Weights of a small GPT-style language model, trained from scratch on English Wikipedia: LayerNorm before each block.
Each number is 128 + 24 x the weight over its row's rms, rounded and kept within 0 to 255. Layers, rows and columns count from 0. Numbers have three digits each. The size before them is the row's rms in percent of the matrix's.

# layer 12 MLP up, 128x64, rms 0.262, rows 53-127, columns 0-63
083:129142151123117162151141143122125120112163149118189142106110110138156102092132144173114091130146161110125111078102148143109148121122122123149165134122120090117150115121160140101109126094098196
096:147120111136123164086161175121147133108120136152109119159098121132107162141110123151094162085117108117146116146118107160097150099150143125178156112110168082134096099111129123126136080148143112
087:130113120139103130102154127108176140136152112114130197140111162181142100093164124117129115148136131102137141150131159144106074129152072135140100157132130138107128116104116126126118079130096148
099:192130114103203157145135147085187109138121103124118124159146101110127120124092141103148112148143137119143106112099110143112167123125104154134107089137153090129144106128159112117127150133131142
098:137117141115131186136130122131118131136114158069142162101127165108182148122199130149097083098140085122110106132122096120121121149135129125156142133130109137089149174153110132135127145130127132
095:118138135175168175156132132111135154115105156134144158125089133118138082123106084132111088136116121084137122129141123084129120123106117148096139167146143095088106149122118180112150160152119117
110:164127104113155166112158137143120133136118120102103121106116145105118100143110182144143096146146167114105120097115120148122113140167146196133133130094117107134076138141167111151112119143074114
105:157060123150173120128143136120103114123166163148122156129108134127130141126121121070110131108123114126107104103101159111124131114159145102119090188115134145121092162153132097156159140128097115
085:116140180140097142094164167107129155126120109117113164105123105113120139111130161119154139115112091089116136135135167157133112150162122160127087131140137120135112161143167180130094097090096113
104:128119135132104155168142155105138141096124145141118138059141117118160109150151118101088101163106099115110097159134156116126112146153113154069147146141147113131113136124160156122143088176113135
107:145116129159158184135153107130100147102115153140082120093132134118106136140120138172102108125115097144153160170168143075102132161119124122114174118146115144128109138135072117140118112162117124
107:155107159129106134111121137136114151098111107145103107087129103116182159105132131090128109121135140128168124113109133106110143158116119186105127149097155123106143165137159091157089144184150133
111:132138124101131173093168139088121105122138164136127142108153139100157134144152137136112118153192138105149087094141119141125112102164095113108121128136093088138132131199132122142144112105152139
102:160083077111155156151140134137117110114091110155151114103149112128127155135081117146132127140187128125121172102130106134097157148118111161158134091156151096125095150134118116165094139122110119
106:124132152105117112133144150104130126093127122162141085103118133095130130111077171163111139117137110181151161117174143153110175145134115116156152098132105090130141116132103120156157080142115151
094:132108155145174081153146141115122140110118152168120110135118112098142089146142110134170151095117140115112163127141081117103180151131083110155114117143167118100136118161145120153172141125156128
106:149131123126143132091135113113108123092170110101113162175086105076100162122123106108140130130099147125170137140105113131116154174118172141110130119169102138144098093113124097153147116135144159
097:117110142150154144098144176106135176120081177141144164166078132129118128174129142098084100124148124084127122106133161135097130135146136118112089144118092153128127125118135119103098128121143154
107:137109128120136149120134089107119149119137150131129197093131158117127142092110133158134136124123165111123148087127119117096147166102120187127169152149074136075103118126144110106162133134134131
102:134077156131133140089120146138106096118149189131117108140108124140136080095136132130155147111157116106115127099139139147123112140126157110158112108158154161105103142145110156176184082117123134
107:146109147119118121100135116112116094124122179131160159109096148145100103099120163089112104104121159106169138118104131147087119129179113115157124161120161156137111137160153130096089155134167118
104:162118087142158167111156175114110128133105144104151139142127157105150115071122114111087145139109162155129133134102125174105150123115121155108135146135122145075133154138135125122144095077128087
102:134090140165135146132125121110132165110137183076112104143090132130113131121157153127138139138168132145143159089102150117120124143101114106089148125152164106100106136099151116147125061155133153
105:139124146131160134098128143085139162116123131132144105121140171084176083134142168115185132177118119094127135108106104137117121159139107123119145125100140134123083156117138079122140094133094146
117:142096154131127168118132111081165150119071152145108144120127166110116133122101136129123130099135148150189161098108158159099120096120140138125102127150099081098154109149137148132157125127151155
086:148106133131136105126092112121156125119134139129115164135093139171131131065151094127143137132156123138127138094179158119107122121158107161137165150158120135128093162102147095129122126108057147
108:162117102132142117113156139098124167094134147119157096092121166144178137099127131109171120138147129148123145158092129157103105123129096135101079127091154148099163111177120137095148135131139132
074:166159166118120164162128114153124128134112165128126125135085128101119085127118148094109108117084097084106158135142143147122083121134103141110105092137097166113136142134114131190139124109102147
097:128134092134117097144168152152113186105132129138183152104094142131134115114131111133071132088135098127108149107097126146069160094134118123139142141135119167100151127134139133130151166128131162
091:122072136142120140109150146133109089116128115127129155085119128086105153145133129134149170176143103099118140085088141128137106118114088145102108125148118167105155148148139197151138128120119110
100:148132122158140163135180118152116168121093123077150095085122154121168131151122105096082109115145122101141126127118162146116121089124170138120137118112139133104126089146127181135130129168101126
100:179106129086149136141118116110109072115122123180112124162137108120117105139100152134138137133081115108105131142097174169120145114135108154185086144128144124117150165132103143113159141151130126
107:137109119101129127112151116092151133134085144130134142128141113131157115135083183096144129089132096099119154141134138078091077146144132154107164140103119098108129149175133118171119092151119132
089:146135138097152127131143178129119171117137117119146152129128116132092125137103128085099131097167137133178143125136132121124122166103125114088127086175106144168131129146101136118151077114068139
105:142154087158165124108168141123127145101124095148123107126059109114147113113146085194123085099127141139128106120167137110102118085156131165115127141123113153140117150130144155148127123135115148
109:154105122149128103107112155119144129104098120143151133118138113117135103078076173130143097171112154078114156104157133161130141147138123171156077121126141150143102152123140135113142081120114159
098:155127102143156135131131177131159128136098119137187132145127120135130149118121107081061117147149078114171129133116136092123117116174123167089094118155147130106132122145164118100130129131124146
104:156100123161153146119138142139138123116087105098129117103113154125123141106150112144145147164171146111110116082136156112116161095165089138143151188127107122064123099119122158093151142120132126
109:136119097163166138097165119097137121121080093146174126105138142108145114144113130108168139150151137149142094089106150092122140094106134166135121141084118124092133173142152121103119116156128158
107:161103153115156106120130157101097114098144143108133118108087075148145117144118095092161146125134141115160132173104142157065155143148153124122114142134164107134134153135117120096125153146176135
109:142092132176155096127152129125156156132135126161161101074092143069144112105148177107128106107141135093123132096135163114127111147105129133138167078153145098119128133127137163121126133149127138
108:162114120142145140137153133157136154098165145123122123130130184061149079146093107146105109124115116152117127124149110130141114108095137144090068153175127136106128103162149124129135140157150139
095:136123167159109101119132078108157105101131128157124130147128128119153145103102140078153141156148125123127140114115112079153116108155138182118123131099155077133137154094133126130121116090090178
101:140125096125109157137121133104117124116123146151157102096119136108143130108160125099136126158128122158128101134078160115107076101110077194097131152145126125117093109127149159094178105127134146
098:146090135166158144146116081117165135118137136127140123117091150130125107119104159138125112125157117160105134142074147103128161170131124128160132118172132167106088085142071116099144134130157130
119:151139141128128103130129102104154176081116099141166165104121142108156119132123131145140120108119132107144150101144093101112081165141108123146131127172171127137128098162104170130145089091157150
106:136100166111105127161112145152142134103060108131153157102096171124105126095131125116145109129123085114111146139154119099140143120159102176149094174133100116125158105116129152121125127158129168
094:144138096131140126114115134103166088101118132161113135140115124109137099122097139138128126195119100118171122131112117150110099106195163157130106168148141151149098136103150144127106128120174163
112:126100136150117132110167181149156113122121131119105124097100144118127095101117173127132108125141133107146101126154115138122122116160145162087146102139142115117159180166116182100092094135154165
090:153126117134153124101125176104134117113121196103153148094143091122142107125149135140102112111090138097105089144101152145132152133143067145104137168100128124149120117117130153120147163087155121
089:125117158150135112153164112108133153121123122137120118101092138119128161092125104151127109135068131110095130125164138128149116114110101152098114153138086118129123126112165181201134120167113162
108:150108152123139105110141158127164125142074125104142156139077158132157110115160167093142119138180168155121117107074141158084110129142136098104126136118122109137137143155100161114105118117126118
094:145103141089136097133154160160088148152118168092105194149120138091120137120150082136131077103139107150115164124134167141099108120131131131112123134145121116077133116120112145148163128106117135
109:149139127126123165143140170171107111088136144106129115127117151104180138100140108155140138137139145080091132107148162154097096130107163104166150141170103113094151138124074140127121139126113118
102:145148130119150133129143101120108111088149134144093146079121159135120124162110100130135099113145096105178154150162114129059141154144105157140118128092172085113127126105166124150127139127158122
100:125115142133129133156163108087167154143073114124120160121166133127162141103080124119152116140136113092137132133101174129119090116145139132106138132116090080115120133186148134111134143109099172
103:120073154179118158107148091123126145137122137117117172136126098141138162091133133126116100097127100165133164067153131103092121133120115125147121141152134094118136124148163106104135112134108182
108:132082156148129121141132138097128170118149158087166136067092119093130116158137105118121133157163128099111108149110139129113105115157118144115109101147152119134118148141082147174139116146146182
105:111129147134141135117162161126081112102095153141111120109101142098111123139121108134149104117155083129131143118081135127116145121146132144118081166093165126139120158191139148179118146099169130
089:156138117110126106173105129145097137113095185080162131103122131125178131067177112136124118131169147139126120132132129075120094150147131105156160130169108140137110125118109133143129113124112126
092:120112121165123158072126151137117122120184115081151137116126149127153091129158135149127118092106099131089166152078148098117109145139115148132110119157088114125131168141102114146123123143166158
109:143137168102139120114126152115162080110142145147122131109104146133118094102126154151093118115117122118156132091082126126128152089110148154140091166153145118139145144188131114150196156129143136
105:147127094114122141080124149132127126094145121152082137154102110114151113115091124118154126108111160132163146132092114173103118162138175164106094172112111117083128175119148109142116121159122139
091:135135157097138105061126118134126080132109126129091127138151111125151137122149117113166114131148133109129149137143122112125069141130096158126166113095154147105121124109126176175164100153094163
087:144150125153140156151158111152125109115151162110121103109079135132131104145143098085155092126082136136112160117130141109077063121097129134133114128120117153082134167119148124102133132099129166
088:155117155105149133112150153120097149157139125152133117134123134122136115138085126124133158130168105139121168093082173104097114113120090145151081119140116093134099107120169102142087073139132149
086:135118102121173117121127182135125166132105113149120119161132139128127095127131148110132095104120137133088168114138167127115113183123184093125143145106134122084108161119067147128128121140164135
096:153153120097100146099142177150136125096117145124141149129143177108107127075158113142143113126111128160173102147128115095128098147120097137107122150114142097077164094130133140088156118136160142
110:152121123143127142132150132099186149116102092145132154177145079125116138134097123120160134118118107110145130151141170082102112151149111095125117122113128107078165108162091173151110120118145123
101:151136162118140109111121113089179099090159148191104124146140123110149155126132105104127097144153110143147072080131163134108119140125122159127137107102136139111117114120130170153110166134143158
094:157149123151144088119141116103141140120115143144151125120134160125073102104098120136125147119142136132123114099119168125098131118168111121117143135174112103122056087172174155108167120125130155
090:169116143138142110109109150152152125117114147155110113118124151117092142142093160111143076097101110123169114081124152135111165144152096126133075101134158125125138118166135144092155108145109174
103:124090155119151122123184135096143109107117128123132122154118102103136127099139145108167079097132091097146101146112112170124126141117132168156164147121175162150121100109140088122082144114130119
113:160131135183158118141163121122173123131098119125170121124140118134163123097136070137097095112101109139138135137160161124131095130112098115104147121125101094129099167175131097117106116159098134
094:154112121116155163114139120118101107119139144155092185129136176142152135121095132159115140130161082116104133139153150131092088118058185111116086135128129134121120131127130156139152111115121115
# layer 12 MLP down (transposed), 128x64, rms 0.25, rows 53-127, columns 0-63
086:124161143149133118111174129129135161122143123115162083144139113101119141056158162118139146155128146117137096094132150086142153124110133104142123109095106176130120135093149132104124119109073154
092:081120093152111125146119136105172145153141148148092130143135107145157164124128126147136117153095109118120125145100097117153103080115113125182132115109198137137101134121145129162145074115130109
095:124149139138113146124118138143154160182108149111143129117085129153139159162147117129187084136110147107145128093126096136128128112137091089125107148056106118116139157149130130100093160137116136
093:107134085118146097150092152162124129163129157138144186093124127148080128098151129109135127134165135175146122133132100165136086133132076153133144143127125149091109121120127094129135109083134134
096:146135117103112108130085097110124137177132130135165156123130163113135114177099107125109164119153122167108113132133111109110143116144110133157129125094137113157180149112130076129160100122175084
094:143113112179175107165122093127087149123105127169179115127143108137097114094175111135136086124148144111177144152119110131135168126137105162134118135117142128103143130134080102132129119112107100
109:134089118168131169143082115119123099115103105123133088084132135092159174108121143159112113134154110136126112095125145133077145122145199128100125117135144148148160124125138153154103118139122153
112:098132178169124090120163104151139153176130084151119098180143119139139111137119139091144115131096112144107096153121110101140168142125084121082106127124108119121106135137149124121128132146129178
086:113136123151142157101087148144170119217113112128100088100114128146132149131139102141100093134143139128136126101128164156122128127105140145063147108157130092153153148133109134106120140115126122
102:128078143160116165119132102143128131092126104111134130152114097112145168150106125122115155117110122152160142112146111127129050124144086129147129107162132081152153105118175155161117098143132130
102:087113147164170118097144108122067109093102156108148101089144128111155163099135152102129124141143145135154127132126131108118158104178138112172098114096101128158102146137131125107113158101132137
107:138146131092134100159108136132101147183157128140101145159123092193094095142085115123084150124106125106113161140152117124175124092114124112119115145154110158159116131157123125137126133114121167
105:123120166114123096151112119133096144105142138111149178117111096093089133129130117108130106175163120118153109136141107145139141122110082160136157117170118111112171085186147144114143110098116109
101:139166146120139169086147094113135128094164128138105168137155098157145137180114162126149116123118097107159139139149132083146135120116101123129135153077127128125123122080091122142079160138131114
106:092127097148088149126143128122112151089138135126117097116157117109097143142133152138145114127153081138092110144130170166106166108171166124124087125171124129077140118133117131130118184148122103
096:092078125150133140112156144136152117092169105151173157103099122107182122199106125136130112136152119146120081114133142147113133122118087132103106101135154102129099145144138133115153127118150112
106:098070117153126154091104157114152157120153111160149157119104143106067165133134140111095152124130157095131132150102143119128112171117137167107125120082107136134160122097155125149121139156113123
094:126142090162120146139091098146115142132147147124162120105115127099180151125098154132136085157170106131129123102120112074111156117107085131094154145128091142137104130133158108128126167138152172
104:142110164136113121168147134127127112107095081174126096152162106118099140066114124141161096099134102111162106171148159151122123136145137082125121117131163142148159158131126100146115117112108116
102:151110143094121120146097133153152112133124061161100149153136087143103116091093134138109142133140162111095143156142074141142139175098181122151153146145125121120137131116146114126117121125134082
103:141106096139144136119090159152142145162166085123116168098146133133141167116106113133119085152058133155127126140160126141132118112155139139139096124119112150078090155158116112127109136128088146
107:132154146139146104117113116114139153139167090099151188140132155081099127129076154113128147122107145080107134109107133129146154104138119124180136163112137116137095071135126095152125135128153128
104:141109191117096129111147144145118120158110075118179059106138120086137104116140115144120104149120106143126136131157125196135125117110123163134119070129139146127127136154135133126112135141137134
102:093112149183133130107114123150101114125116138157176142120116132093112133068109117121144133133120175152094150090123148141118118132145082138155121165090064133140129119105153152117132140127159127
118:113097098131135133121119120126174136142131124135159129129099112113113116149138148155131165129157109160140099118053128117150169109099127131139128194163122083111096143093104103141154155105125133
095:086119143165145141128121116149116126211085163111141097147105162064146109139167106159151126112127133122122118126100130150127118132121135127110105116143124089140135160103107136135091133124128171
109:126178147122088110098123122137125143155145175114147083158186110163141109135142113110118154095155156096120125127114128146140080114167143108133145082132135113140117116153093156094111146115109124
085:117210113097132174160092120132154112209143102089099136157131111131128129146136111134130146098134133130142131097123137109142087084126131142119156142128117131120148130119131140108128145099109099
098:079147134168134133148129128131135152089143130113151109161163154100153117094116148122160093147094128140111119084103082103151083090146151079137088133121138136161168125125138132114117144118134132
096:139098102136122169093123153156158146048115125121114134107129182102133168118107138120123136148139105155134110154109142078145126141133176111113162102115114137127136138125110114171140145110104101
098:156107147150121109093083135159074136132128152139111086150124146161143111113109132116097154132101139147143152087107146173117129094132100192129126145110150115138166137120119127109080154120121146
101:134145118122119104139123122145079179121120133110127118127140076103129133141181098160111106122136121081149116152131157122157107132136117126144069187119129144095170169121137139125090139143107120
098:145129125097108144134062104121115149115142132154090159129183144135130144129135141156054132095128130139166140149143127130146066111134168145117137103094122136124128144141137104143103133137116088
086:140142130128122145086076137115127157191127115137135170171183125146139142112113159112088110138109107127177126148139113135150128151123113112120135088134141123144127105123168128149107108123064114
103:125147146141087140090147086120105156121151099135153114086139110125136139119114122120086183146149191167094131147134095113123120111179144122130118148108099136134138125106116174108114143161113125
103:097134133127075180143156085128109134172150135113129137160107107067159145142144105127113161150136124112128118082127135070126124115141117149121139159157132105136122122151143145174125135099102113
096:161145144109109121141084112158098136172170129121145154153146113159162090099076135114089160109158127132157115106136136127121102123156115113123102160175125101143141119156118139102120157130086120
102:124139152117143166125095155120161132108139124128095152076097138119131111164112117105089069122154113119122141136119062146116146131152099168104119136130095153137143162149113119151139163107165130
109:100096122120105119110160101118108100093163088123168088112119136103116146156145111098122087149108128150145111170137152136143145151127136114164149125145156120184141112129115127096170102125178122
107:134137089098120163163075129142119130158153117125117138139131164141117125124114143141077143091076121125169087150124093159138139109147155093133161126147147099160148137119110108096125109163153120
108:095128153131108150120119129130157138109137128163075173130107119148131136155132116143100174110107126091163142150099145135099103139169119152107084084115140114135185175126094112136118136116135107
106:133137093116116098124130127133142148126118139168115158142156104132125130136141149117102122154112163138106141132146103083153158128116134103143108159104115130082113115171138157118148157093158037
095:151177122154136142134103164141136137076119109161150083110173094101075158117112156136074130122105124095099145149141106131165126095143127115148100144118113151122120128143140143156120119157129108
093:150130120115089111130077113150092180154135126104098119099151114120133148146154125165149141143097108092152134176105145129152088115112138158146145087129139125132146136163084119093123099154138152
100:139142159121109084102096121121112142106143112103110130125111108090131119117121153144070144143145129173130107130121094146131131093178164140149134119099123119170135197159133115130152091128127161
116:101095167131125087105143137114108175090124109159147125143159147119140155133156108085123079148122124143140079148135154104119138187128108127092124132156157154103125130146147121115122138133114078
105:082121154131119129144145149139117119120098062156124118110167123096124133155157127125136117136092114125143121120149124147109089126197095131116120113139160117100162144152134109189109147121118088
097:089103125170126122110119124149150108181108144155078163132134149131159140166096129146140115114119115171097121108127153152130147134144157120130112070084158083147113114142127102143133109138096143
107:158132146182126118127134115173118142111156095128155129164110093091123122087115100111158169138117141128100139129100096160128152146159112152122131129179117132151116126133088086108102140123139077
090:135140153145138131118098139175085113147112170097106135153133119100115148121106139148179105186137149149112104086090111171103126109106090117115150146145124083125118098143135132133150149132099137
092:121068125136143106128122150159172125188120097131150124149154093140120094117140153112118133095151120098181122136157121118148098167107106102129161135133139107159124119144146135090095090144113111
110:089149121165140139099134096091130091101115132115118130081131118128072175136165092160139141155126152123142136147185174106119119124103155105134155145129132115115137092108113164125125153123132106
107:072100139153115115130135126142155145255130123132116154141137129118123132123130155128174119107129113098130128110118122149146114100105103130122137127110139128145149130095134108140094151119115125
110:123121158131102104118137122157107158102141135109131129161135130126144173130158072126140156136177153121121099135154111173110107103148109114127208104106129092095135113143107124123146115100095131
101:104152149170130119127097092102093143106087147156175119108123149086141130146109120118122108128126118088105142136138146166115160097127146117107138147202156132135102139097114113163112135159156130
094:117160159099143176132085111145127106168104110101103147133139115178166145140135084127064130132161109182162098145149133119111104109122111128134125120116139110155146126169133116133132117100130123
110:102117109150102122094111128115148148096074124126185113132144082148151105132142151124166114134138124172135155125125134100148158131108160149123087108175126096138120142119068116128106158146112135
110:093158132154125118102164099141100145108139112124109151126145141097118173156095107157142141128163118136079147150147132124138143105106173080127153126107156134136100136112069123147163150115109090
104:096133136126153110179116113104131116174104134159112122069104132101117114131152121133129117114135126126122089153130100133149169097148131113128169163089188177137096144111129140123162121126141106
085:159126107158151142131064090114151118161106183099149106120120082124139155098149149137140125139187124143177108084127131093122106083128125144120093121145116136153114142135130142117128122121119140
093:118162128123104124166098098144154146141115134093098085133097139167137143152142130142148135190086156120149132130129103103146097149089133125083137117135118086120119113186106155142139123110154136
101:109138075125131084115097155139133144179158149164178151169088106122123123089108159115099151124107168164110131113113094107156149107112160130122109147141140134116139104153127100111146136120129122
109:151121130132118161122128143203125146110133113127092138123082113156161132175119128130162121113120118147121144133134153116144115133135120137114160171141115116115118120090111161129053098127088086
085:075121105183119105133129104107173146153101124161171141124127133116099177109133095143163132139131130143137117104123142105099137135122058172105107119127163123116135120148138165141143093126127130
086:156137130107103151151070098132146130203150103109119094102148134131160113128125138138078156105145146134189106155141118112139109097142129142115135111098159130155124143151146129124123089112143110
092:107116151127118094148151149160131149168147116118138129113132102110114119138138121112190158158136157127090115113125144092118141171090139105065114110148114117103117096134182120132095144118164112
100:077149124109138114165127136128102120213073112166140123127138122105161146082170141141145093101139125129099127133136130130130148107138147104145147142103146137109145144099100110103141138167143128
101:126135067155142125133137112126141122099160110171134128100136142119086112165088126120140099150106141121090143110081155099119114124105104144091150139153134161147129101131185139123165151161153133
105:089129118108103127137132093101105097133117159179165111109130105156143148127095123099091164133152130117108149162117098141131152108109132148121133108196105145118138121100135153142154160108141178
104:104124147099119095142136132091142128069088153090127074082104144119095143106141139126113106166152160130117116105136133153129142111128169144152171133114168144126133099136127136154174130126154136
095:140172141131138139086108125134108139110168154095114100145125117123135117165134186112151129134120163122159132133131171089137141137111137109086139167093097090155124070101121130109092132137141139
095:133166106116151121153146096107103113169107101145136128141120163131131127153175065116114088117095125163142123134159155142102131132169138126127108112097177102117119148104142118135104088169144112
106:089131136125130110088141138137113118124126135123099157138111144110127134127112116117181124133097153151120125157128103101119147125100148107149146045139140148147140131117146149174169164090066133
108:144108116123117117130104147147087150100146099144173148121109099089132147181127107157119111150125156139127156133154151087128122136156167160118101131166104096101165142130112125122080091099136103
098:126134080116124150147098106143137129145081119142183102125150146146183100135108131158140149112147153138077159128126067111142110098092175139101138122152111120119128143146143136108123136142153112